From a checkpoint of a small transformer trained on Wikipedia.
Size: 13 layers, width 256, 8 heads of 64.
Architecture: RMSNorm before each block, no biases in attention or MLP, untied embeddings, normalized queries and keys, some layers without attention, local attention windows, gated attention, an embedding shortcut.
Training: a variant of Adam for these matrices, 351M tokens, 10706 steps.
Each number is 500 + 50 x the weight over its row's rms, rounded and kept within 0 to 999. Layers, rows and columns count from 0. Numbers have three digits each. The size before them is the row's rms in percent of the matrix's.

# layer 7 MLP gate, 704x256, rms 0.0843, rows 679-703, columns 128-255
090:608504559483511657537473461482451489517473493546464466476494461535522400566460503501506413422486471525480440460540493552476492447476417487551519560512542488595498604563513486585493486555527427429481519538572450504527484490501575472488468545485479547409523510458548552460521426432477525541434499566444440473465609535527443575461438483514584599494543452463506401562525481405641527612582
095:417518477539542442556648494538353535513522497543433417503471475561512463472484387488524572503529512494456505522552487518482564461468505448524495517482557554475511505547500560461463466464562474513458481452516412571482434506421429418398534544369522449434552482452442507500601545509542487453480517462495553383445517445521545553479447524526565447537495545477544480588530471493569520528481
094:541533432440404494467498515507516424551553523479522418506478493533473446496465519492460495462508518508624466538544449433418514491470404479534556557468521507537429496518586480518571618481520432587518544455571544460493475420472495451410538418492568525428354529500514482466457478454404506497503496404495487547528498506513493450490482487501439517558557442530615453584423481566484499595517
107:546480545411561613506448528435579463465410500435485550615506474512572501491548417441496531607432448432563584501515584441494635462485464549383581539523526495554522526541498506501589519479579434489467466548499501504416540548528443541463478554528506574463565543499518563570446528550527494488463512628544445512471477419526504529456463439514508516471515469399416575501529573527460474509486
101:551470580393529469500491530502580539508468566461461463474502464441459508410475534450520424559444465470502519476581476442504562592515516472457469452517528455555464472549542560633546552471497472576472474511484468459471488521476489485544531388484544521492523417579425509500386417460526525383492444497522430419494534483581419530554633492506490499458546530466406493459542453418511485523532
090:486532476493580412505488526583442447482480490497538490551588513487533533513544537527370605530572472577489529509480513494435500460482478607527479529503455540569492556543497441522537483479427504514484581498542514557433470454515517589545514547489494582434466486595474505382470511452478521572504504468551501438591595484399509425466450384458465475382484524529480577474495532403508513491376
098:505530489577543428514526504484516472534497396426523566525498507461494531558487500411492593463593462495529438412563624438496596552467490509489468419485469483464522426538508548441502557617544547516513485475514514435533536541555521544412497514457587549452456498529441705531558452568544520491470410511461435530524393557539461495543468508456441467503471512572555513472500511579458494541457
102:419420508523602518460541521538488560472437421356399486512416469482390505450544419479512448540445525462444466454590552426474542465468510522525480580477439508583458431550454454538549501396681411556414527439523518612521484538455425554541481503473524512515493518450517517574490495607557568566529558626531426416424485530515577566497440463516461578520487495489480529462538467472433478505495
101:485527563453529536484479577515475489579515509498518505514499534481477478495464431457445503547486469438445418491515473460454549515505502413579489418430476452464515507544467485428538576524467571559447439472593451518489389488459518528465525640507415505579462533522463466472499507498658494450441461522522560503504476458451518499514412530516518524442462445525525515523483557526450388515390
096:441590449441431475477495524512509451570480534456554519521563470484568493477566494484529530506461484562440579470449588463490539539455488395442482532562490542506486512474459499444514495450543450434559373493566534524472446584478499454434478470485475486454434498611481512489498572519521593489606501518535458476460506564470610551442347477540511504494491501587514427485564471526500555502481
095:545493536512538421571477485478537458448501580551455520451526480602468567439441448547458460515496436436405563502560519497442493528429518462447538545511541529593501582558509537437489478518499428413411462481536472541496490557475499490549454409410505527439510457506412459577393490559568494458533576636455405410488471478511450558505429520448538519493525526536568597513539500519521493534548
105:509454451368489500551453526525529437522563491516479428547429575537518575466504466463477515640506469542434551398450456463511631459452446524526553494423465467437455490482469551555558554525433536593495478496430392445460445455508554600449490482464561543447519487498484507425561506558524492508529531569458470550428535512491420568485488470455470526572514563582361500570524442519459470453541
094:485488455512550408577436444441498569571537509495591438460493528480507569471450400435427552433510513431479480586510542566436517404519493489512516553529520526508490594566494501529500408454401471499522531474518551444503488453528518400423567473348434452366495574427500488505525519491444532462594490487469502486527538446465499470559468490425474491456490503571425551537646523489594546479495
098:567500535503459475505487541488423510520461511470404492489640492447540463461605558450497514540480457461477491432520504453518640501570467506560504455390466582499482500544528522616531569594477535564491528423440508486502474483515510555510514609554493455377457519493445563522507451549453468588525583541483501497404515521533454559376468446444459460530482546445519457407516428512434498564501
102:554461488539474527520465475510525487528559545439460418482525518469490631556540422594517446451536503481451466521512475546532455471492509526444459434500588530470524505475526425490539471504547499487444503512542530550580556519519459492536498460460485454557483487488510468550573470547518502474458500514495450519532517446568512529485450558544385495478502577462525490541551557495486526486569
095:470467487402443541524563449505472415480448515461418532541579575514532615624554582440502424477502459442492557500486481547437503446528444405485504410526477448531449584481438416497520632575531491556444525529507504471455517443583488521567461486492515582478453452542560578511488526478453487537540482552453534421504483557491475482500456464534506558487504514414487461536585562494433426553480
101:436496587508537546569553504484454514579476534466510531599508444528557550481559528629490463526433427474538622556563490466502483476478577531468525523495537509544528520517558529508571483585417495487476363517521377488442543569422589572517574527529482451540496526483486573531337508465461544506511503508497411478542494507517504587531474520500409460512458546542443538485626535540556409496545
095:415454516471461584509573555498381555485433507495486419514468457500425564500530403506639500509418466537499559508410483419516451497496549462464569476504479543511541543507430529447535478444505466434489521518543536495540494594522471438566539487503525455395493589582496516567496498502512562487455553474493415503484533510555477525508541476520575495689587409471533594484506499474488569480583
098:496507498502451529503477541441533485559501496496450507459440446492465535504520453540560583364556480400577483385491603521557558521530461553539471523605493496506450457452567551495469515479438546432552416489532479489542569527445419536477480542467521498465655574493575397464492531557535506513457484510519417570515501485541525500500531414521402601453535434532398548472486534529602541418529
108:483445672463412536517465555435592519548440500399531522572486507598446416459481474443470505586510468404499472455517429481584516423432442588436547563515478522467468533533512461480494565520493637522483465472582461449527512529598449545458480615476509490457478511497492585487418518524465488544563440514501477511577481466464488465584442455398510398510498467487522529512523486530459508502375
090:478472490514409398505509569464492541534507429547458508548506524437460478483550533527462530525422458598445524511574379533576495393538444499473566574494531447456432516505458518461497580516512529425580461586495468454615449553493467556432482507460499394421551488570478550507557450518532553472510481497436490486537537452515585551483596509464458500562515575468593494487448467567483500487498
095:462510500589616436510483500490483475511504435441451506491524537452519496516525519506418568478464461538491537537523474544482481454544527401427500526603473543519520454551532513472442628610552498433504477532468472524576536441464507552476460452418392622540502448518543484420577576454476553502614523581464597410497538529463464504495545518511408533512460474470442448514493567447586497514577
098:552506552461507478331499516531591498367488397478458520555553400554451543494502480437464595517540456596550584563519599554455481485527528505487483459473511499525405452439416537536563557527542419470457455585480474559614485482473478606528460505480452464547471581519450490494393475428521476477495435522519452494466568517543539553478499450541518450468481536448581471560467573503530560505454
096:486513463466498487586525507528492560613546542454354571544433456514519412528559530556494470456494472502500510519499539525471445501389540507398489475351526429452525427528424466539579536589407395435382618521496538460515463536452477413519504546456495541573495476472481496409463488568492545473534546497504551446427484561523595412561493501481574530581537476440608572518514499485465481444480
093:556450544471599447509484510493586548583520576511513536527542456551588485487494506480541494502447419442479581455484537503504527508482533424404461468450450485501533556549409439465491516460556489518556579462545458475439480604531495495549530499397467525500496614404433561467471544490496516557495590578480497489510526486464464558553494501443511567517448474543542567434581558464458461490462
# layer 7 MLP up, 704x256, rms 0.0885, rows 679-703, columns 128-255
099:577452487557470478543513521536513422488475542521483551529427390543518434404527565511560541508421420495555499502460542562461581512463511541445522495499487435496549473492454625479526561499520531572362537498485472475506486559500548423461518525524400471501455600630538474483483478470588529500509523527393475516497540479485500543476486477440588496501439438519507527533481441540519527458342
091:546487588527583545466469476506522560501496595585487506487491522504550538526343607461439543530511500547602562475534431560513512574501478485422510517443524533472501552598504546544485494508476518441495553559588393536478453515575468451471497523489432432463537457552461509545482365457468503461376431503440484426437408564552428437483493545362531511411498549491498414466592454493465506462558
092:533437499570511473418501503437538421495476456511441533545449439491452462561495514585543544558395501523538568445534462410545531588516544426554455472397501525492518547522473496438458525476515563426528538475430359530502410426449522566507515515474504533473511481469415476479401553576463501529605494464475476453552547487492409504575471470485587556500524547465549500577564562488473502394471
105:500504505599412510481575449497379477518491554506477569504564516466466455575504585505573410484617426493462507548524468492496516509452639404509602452488479521542499496456487443545466496665455516513473480538454545433468446560508570492512556452486502443430532508487542431441502528593462529483490483470504516496444513564465465517530457441517552590539471464502615516518485431493442445436533
102:592492394505503557504543533553592436519515468533544474447506509409385586561430452529414524477493511510526452572488560420473478414414539590545541478456463518434482548474466545517581451455563453448557440527462527477560525452487522497570418488602447526523504473460471566528506470507495500457603431449551510506517527479502544542552510503538459476466504397498436428576482462388565606504544
091:467471506498497524506564458566428592470507468537511524599511465505512542467524575439548457487492559481478497459492430588574537503373494430499510505490460541413604466522398595455447448532477500483579502527473500605572568486484588454562465600420482559492439442453427502453544480455490551534512539453494386507478467531445404448492462509496473438520491475503500602469514453504563493603498
094:441458541601544559478515492470454469427465565513424412447428506517456613504364484485586431571571528474541558463531469558542453403448408455425515511558446496497471408490531482501551437449458538518412490524512426541437472469480531564530557549478487576582449483500552511510483440465478500563493477373486447404471483463465515601533488573558441506462514427443455460428458466491501505538431
101:548449469481568523461574525453564440531488496458481441500493472430505444430514392476480519547550516526459497544519490525518536516507500586481594384540544483507446579486520484536486504557455481534497520396495462549623505508544466519539528453528515527524337541498476470518481502495460429524540455480475411479558538589504539507509463465502519514524592438450520611497607433484432502590490
104:504542552411417547433547532485509524502459502456517551534422510548446425448564545462520498500559507440492590461478523411499556595422552592583527460438621442555480463405502546501450527650519545514446400417494519554562539532574440495447561520573502458506565556543549484516605561464540472513365583508543526543567565516494517471525486562493533443539564498457525499518415529521469542518553
096:516498503484507485555551507535487501548467495529535577493489505491452504458449515544521554559617480455423531468467531538541455468483486593482464545468560505532461457557552553499388546562527572479486425545552508539516485408384464551516499436529404492475568498579439495413460434508513492608469408465546548415578470495508485437592468423480430473518487535493543458460452471502575458441510
100:511435574490463580519506519587423440544487451448486523546548503466448516488538523476498523381501450552540484476560460495559550593492544466609407496441446466586615472582511576505527429645527416590545553404426484589564519505479562522468562558483480501532424525501566505478511459458471439522588405525501541521483548498621470495432567565489501476481412601375428480459513516481515462524483
104:453554438447519395464528441472497560463519451536509472542491432516483508423475537458510477505459523482471504460460371595476559471475502530563545560549588426440443587469460504579465491514506526569477427489493492479534500554483467517448464566534464446545493392470570567502506521456402538524406536573458540553447517540450476559433527567533455468452501566470397592466470471488501497504496
092:556499525475501634472522516502527461473452568469498548453517414447520477509492487475508461484483496499547543552488467489531621576475587508509539507541515426441467480427429518482564529560466507623519480442529502509506500544585593529600514483576439519468484505543527561534457466347478531437530509580585544523525467537476552532491632507510558466454556513462584442488544509573491445518406
097:469612510549438447515470514562515576528536517552456456488487476551545408432590449561518450412486520547504436486456476487456426482526505564501494415519502486517531398600489559573507494520494544518557489456493583524573543536526501521458494527552488512465588524515487430539460489519560528515539549535460556490510394535457489461563515638484497424355416492459587508522527562520535509501541
111:500436487523503516487496496442529525513458449520580528511525541533413410479542530455574492444490495516484547432516488491448592452523493504586464533405553444452421510471452544491456486570460549631544537443460582520518394431523501485437502447522539563467402506460467563437461600430422525545519478406511451489524455526526511527384493535370542490464515469501478538549492453530562507562462
090:509512461528520473508599569428548462544480450536414554513540480537556572466482446494554566544454519478616574469514473563553532569480468531523457542491495495522445461536427491421549478570598564483509558524523526401444486558401454570534492554480503567505405525511464454527509530476541605573521520422575540454574538477493544588508488491586464510541483492534530496530470462505487544517394
100:504479462602502397545498572402410482441462419427470501523558425464474412493453510540494469521477533534547481506506497510478510553494570561556474462440552464495506481517453473482440425520477492519465444473550487408545530514457555538446577496481424397449464460554506480529423462487484490539563500499490570381563542495459416564551481562508496486525492415459587491507435478493454489466485
094:502436529499514546511611508514530552528455449517453515502502435518443551402490455537480593487465501534479566509412510511513506460473590530479558477570474547509580616452532534517483477467411493530518590551512494491537540490531477486556510488501540462414517549594562584526476565494478596472412571430517548381436511497497542548565431481496508534515508535579611457465472479455398550469517
099:596489515638594548497622515485465489523458583490539490508516456573503536553465528486524441506519527539530398556516516566444508540462537550585507487463464506527396399438449458473538434546447504513519513460463431492539520593586500485431498526529573458460529552583425511505457499477456494466502560551511509460570532528432514461471517482554541609516459456482530438383576433495560536511559
104:461539471521544469548501489648537483612525547443523495514665465590526462548565500443496446448478533488404517493528585451424484415579495457429544492654556505414525479394480520554529431575566613536483431469488451577468463450465480511451525482564449556512484493477551582448507448402456482433506582445520526521408505489523441452564511513499504614384568573546458582490503462528499552478564
092:572479479478596464455558551460524546531525485513451443423443488473477487449433613556540497495499528531510503482573466571518510479570455591459432553461582427469434506514542382503517514539539524527448494420550532525538485537541385496518482435555511510486469461426483447534454460437513463387403456469491513613465538558532548508539492453400450482460577522554458445564476575580508473479552
091:495540560447524530550558512489417507537552488495512481499444523508424456546465457621488534483451540504479449477545535488396477513485486527510542572523636484430515569534455467494467439449531542505529512407575553574532579536494525491428445470540536448602553462570490481558491383511488547473458505560511495542500537516514461539437445494474597539546582461553444457448457506516511557510517
093:607555546518532551476532487409540515413495539520440459414476455467472449558401548438515376503547484496554458515505520441490469562549516596545480537529388496513635488447544464548468528456357520498520454444516445555485494449604524506463453503459514528532516405625465554527486398481506500440531457527473463460521524471510430589619541464503545455508466409543562450442493524532467493482528
093:404608543513528488511397468427449526562472499499494437493481443584451472573472419512514517514433516519433491484544497540428543562543471506573474534574450520408458486548483545496455418427494427452472513565527493556516511434471455541517473489504481461497515463459481518500648471625538470535491470441478446528451474525365500532527417474497515547490431508553574571489356582514489589537487
093:518488478482474440419520468530519452507537550359508513520555479637494541401518506659439494417490499473409520506460479538464582563600489481430467497510451489553503505497520458567469502421524514545508429564574491488534478573486518505514476544400477494432520473523603487497515471500397407553570508557553484523498476398486536487427532516587518517545557517552530543568582455437512579514424
# layer 7 MLP down (transposed), 704x256, rms 0.0854, rows 679-703, columns 128-255
103:549442513521564485532451636523435584529514489532526533520466448493570564521510575545623489504475223463540555530520455466479560582423525537472552518501483530455495439549532507513516547469605547521438501551545572490546472488450486431500496545525462447442494458506413459440409540530559546455484491496458475570466560510490557521458443504491467381526456487459476499446484516460486642466422
095:506429470512574649453495561437516566431481541482464516483502486469591528487526571438426489470432540502463536491540539510511392487482550465542559570546516463543358471459543472517478481510463545509469556534479523554570524537543533479501497494489574575545418565519505504509523397454477492549403482573541455558522499513511524402498522472481431439509489566533459524479560503434509455450465
095:514444478414528492550576360440425583474538481443488486553434600573460499539462546373555481520505503432472510446514427479439465495459492459429467488497493551536506463581490439506496460619484511573456371531460444531486600471579458517497603578555531482448490472559581578496509460502540530509376563515386456580424499467554540528485543430506493432504487379514428474395489629556475473554465
106:508527505454514548506465607464516600445486543441553513502508519402535534443503468454534479573523496515575560486576581499500490465495432459492526545470506475506564526499508519555440501526541565494565521563535609443543406621542574546442459390534497438502499463435522547568516459454486531528446526478570500498440436453514465621427484465664462463532456516488453475573489477484573564558467
103:554469517480457432453458431568509466552544549537493412556445505454463498553568438500479565454438506492448464482429556528539487588515471429454495454505454472502521458499504547544473427487521616495583480517486604497506459517548452473499479552480529431532538518504457483528549499474564516540525544412499484633465492446494570549526533427440498492505549512490499639589556515417523502447489
092:566524480529462456517432432428474462486558508574582518513506545487508549483443605478436485567585568438514473513537538443514404508532518547515488411485530508443469618515528523595529515458463531490546496456467443501527461567503488603570528418561507567454502553490426475510470580518441531424421379504496516474523445472484403522504440557553534497421363496515454477469584540486488507465455
096:462526493519522448499469493604464564422570552517578494562474433428437535433464541481589491474625485495558528482497501586478473469520486537370589458513531528382541457488475500482535512588428435537516561486424631463469484464477546604444437463482462468425551486504566462436525479512492522440509532598357537416488508449536572567432545446578469526476469509540549505478541515432548441493475
103:537379515499538455565534487420501486484441491443455462483467407451510506468547495479431405500494521500501522466456453481475528400530592473558558439508564543460520440523491521529417439517457522609465517522476451568543465470462487476454484329492490577500470521459525541475471557555384400499470574374495485530543550465536484465512501496497479482529408511482497562575506547471491461446558
102:567593525554527457486519405547481574479426352547466477461534563431466358536558490422449412563540506498515514557507510436516486419425510508497538511409511490571480595498515420454470584494496563493419483525528395444482474471503498554591536482510468555398491484546461507455492493454459442491515456506578499518465544515480480477529452470547453555410478517471549500509432480505560412487476
095:496509443528489398442507554499512528543546462596558463505480425484563505449526456490524472483490535579554545507514508469544470561438599442528564499561469435422478424504569461514518432414408453563488433497407563444544464460532489504470392398452428468484458536507505541506498448509470515445485506491413425541439574433526599484476566475489489540498429480469402412485457525488514417500536
093:509484563505486629439473591484439504474486515432538568480409507525542542552570518536516496480528505509537457491550566515479529528456520590564457553538431513442513586440537511518617463480518482473509565585491546558475544522492578546514467487526444472536487449537453428427550519501491479571415467448505526443490476454509387634515416458499481414468524434482415479466478513545429493518570
104:533403512468454478528494424453498536469527452539511450575528505444628466510581504494597462514458599568467410553495553498432628618553488512468514497510508429559428494464424476458454488581484497510529578489566523504565492455439508539545431481594585477568529616437557454469509506545481537389552493434487598558442509525498549473463547512457571475470507545459480501467527672558468572575493
091:502442513442597406524451478495512591546464532540540418437453498537500592486443464547490512496453451455464532521530510542539395465474457473486470517508441515428545492527561431520511431508486537450516428590552521489573538495468420412473529562457421532447534558538570450458492501569439549506527525413446559442530433387631365417553376529523500524538550479588399563551529504493520576496557
098:452511443551497522499534490455432529491523387478493494474443524544540532515490473425524480469513482527484460476483544538441467579494497453508563473615491488605506507494492457492509431437552500512485541438467528419472532580480495463454473554497467427520584429552434558505454493525456577556468453429526528539618451557466494492569532526541435512521430533518356448495372528524462477611486
105:456531628479474463459498530430485479490452492506469529490503474480454410505528501452479438500541395482531482530562456453416564381545500595586481452392545474500532506481488536467495434490409493561651473441427540445570493464514464472440471522469501477432592554441509529469479508413448511477501482436447576375492575471503577498473519518422521474483512457458555436500538478487433570558505
092:544428483426531514511404728552503463458546521583550515480531420574540493516526637500436526563635516479493485540490445543497568496537508529473503508488465547463420487524501501561464552510534484553490446481551529499414492483463523484512441490543518579526439512538526538543455426593527434607483437506536522495484558494534455462403420436528561486541453470499557478472621613500476553503542
102:491516459508432486494510497529506468429463459466472463447508476487477430547440478496484519487468452481459408552511531520483439573454590429470405465447465482461440530446573484495477470466546571569505561405423583528574481488537478475439542572446511588414532383481602550512639435547493541510474480483577561531469536470592447522450490560486470543439524466468550530550520483501472554499482
100:439474537467492572539511455535471550466492471543589473526518445407578492461500543481628507536597691466470515517464535568579483587585475471508553471465565541464540526470493562449492489484454539560480506451517591430641482426474514496497488589511512530417537488487569493467467428481465516498625484503428555502409492478533476533413403460537521428553505496524494456468576508571518569487537
101:510493514479496450436527509501441517461522441517612502514584498595553541533520485514501566475534404524502388508483492499519548460495454545504553436581498495433463395509555491561413481481482505438444463515560515476521438520425500459482528526579494490529552552454470417470427464538475429499444459474509491488475580548562468457514596484560455583508619446527411454430468475527591559502588
103:437431566528458521515520493399536531592440598542471506588521491539462486509424502483579528511536530490509530374505522506450479486432538485502520486493487432532515592493387512547416525519565548474475469497505540480623465492533515434543422540368505482489558588490505478553462510580529505496526449495566581501533523529430435440470422502467561441428524446443477459397476550570540447487536
095:478479565407431456609529468514533432466546520533489451585502509489505589449402420488538517447503464510581459561383486446553463595535547610588509521498488488608553505555419441472408537472497534561560564476435488439595457511483483476487523433500517511452563434513511515523495555616454437529454541457559620468579469544569557542531474519569432516553588502452533523391528602584408509501474
092:437441499584559447484437604534508527564450384362518557476541503550486575520520574449474521545585452536487517530499559454480506439397566437487536415520489466539533503492457581495571499569562496501453487542519551556535491413519505495516497475530440479589368520561562527571592462533551450490504445456543601496533502490456558487485628527486509470512420599511515466479500520459459477415424
094:454534539503514418494446467521449488529579505522498448533541532458553585472494515528473595486500514503437532528487483536423546427516470457505514454501417468556432453450434536572503519548542481455488490463488484529478605451414543528381434486492486486576527504433469465529575535413488509419573452424462592559454466487534499468477541526527426443516530567483459497530485554450427502573504
097:487469486487574555506432400584499415456540486513522523453505457515573478431577541592423503463428475490566546485470455448603491467554547345502346527571533475522498535515396524560495571531479563477502501427499532449508563505429527492481471507414540470497461540507480505424546557507449561541523536510543429549476556478470533517475449599345458575516455429496515494531454481407523495544563
095:423526565387528530468506499514517534570501534632512531541504485524611464514470478459520426494351483488518619505479575503514621444575550527463444560525479494461525554502492410394530524490562468453518467399536451453507530485536457422545598481530523579554505528436479576539515518481529559490551544490558487537499424600393501478521525499422463510513476512535457507528533411594495562450444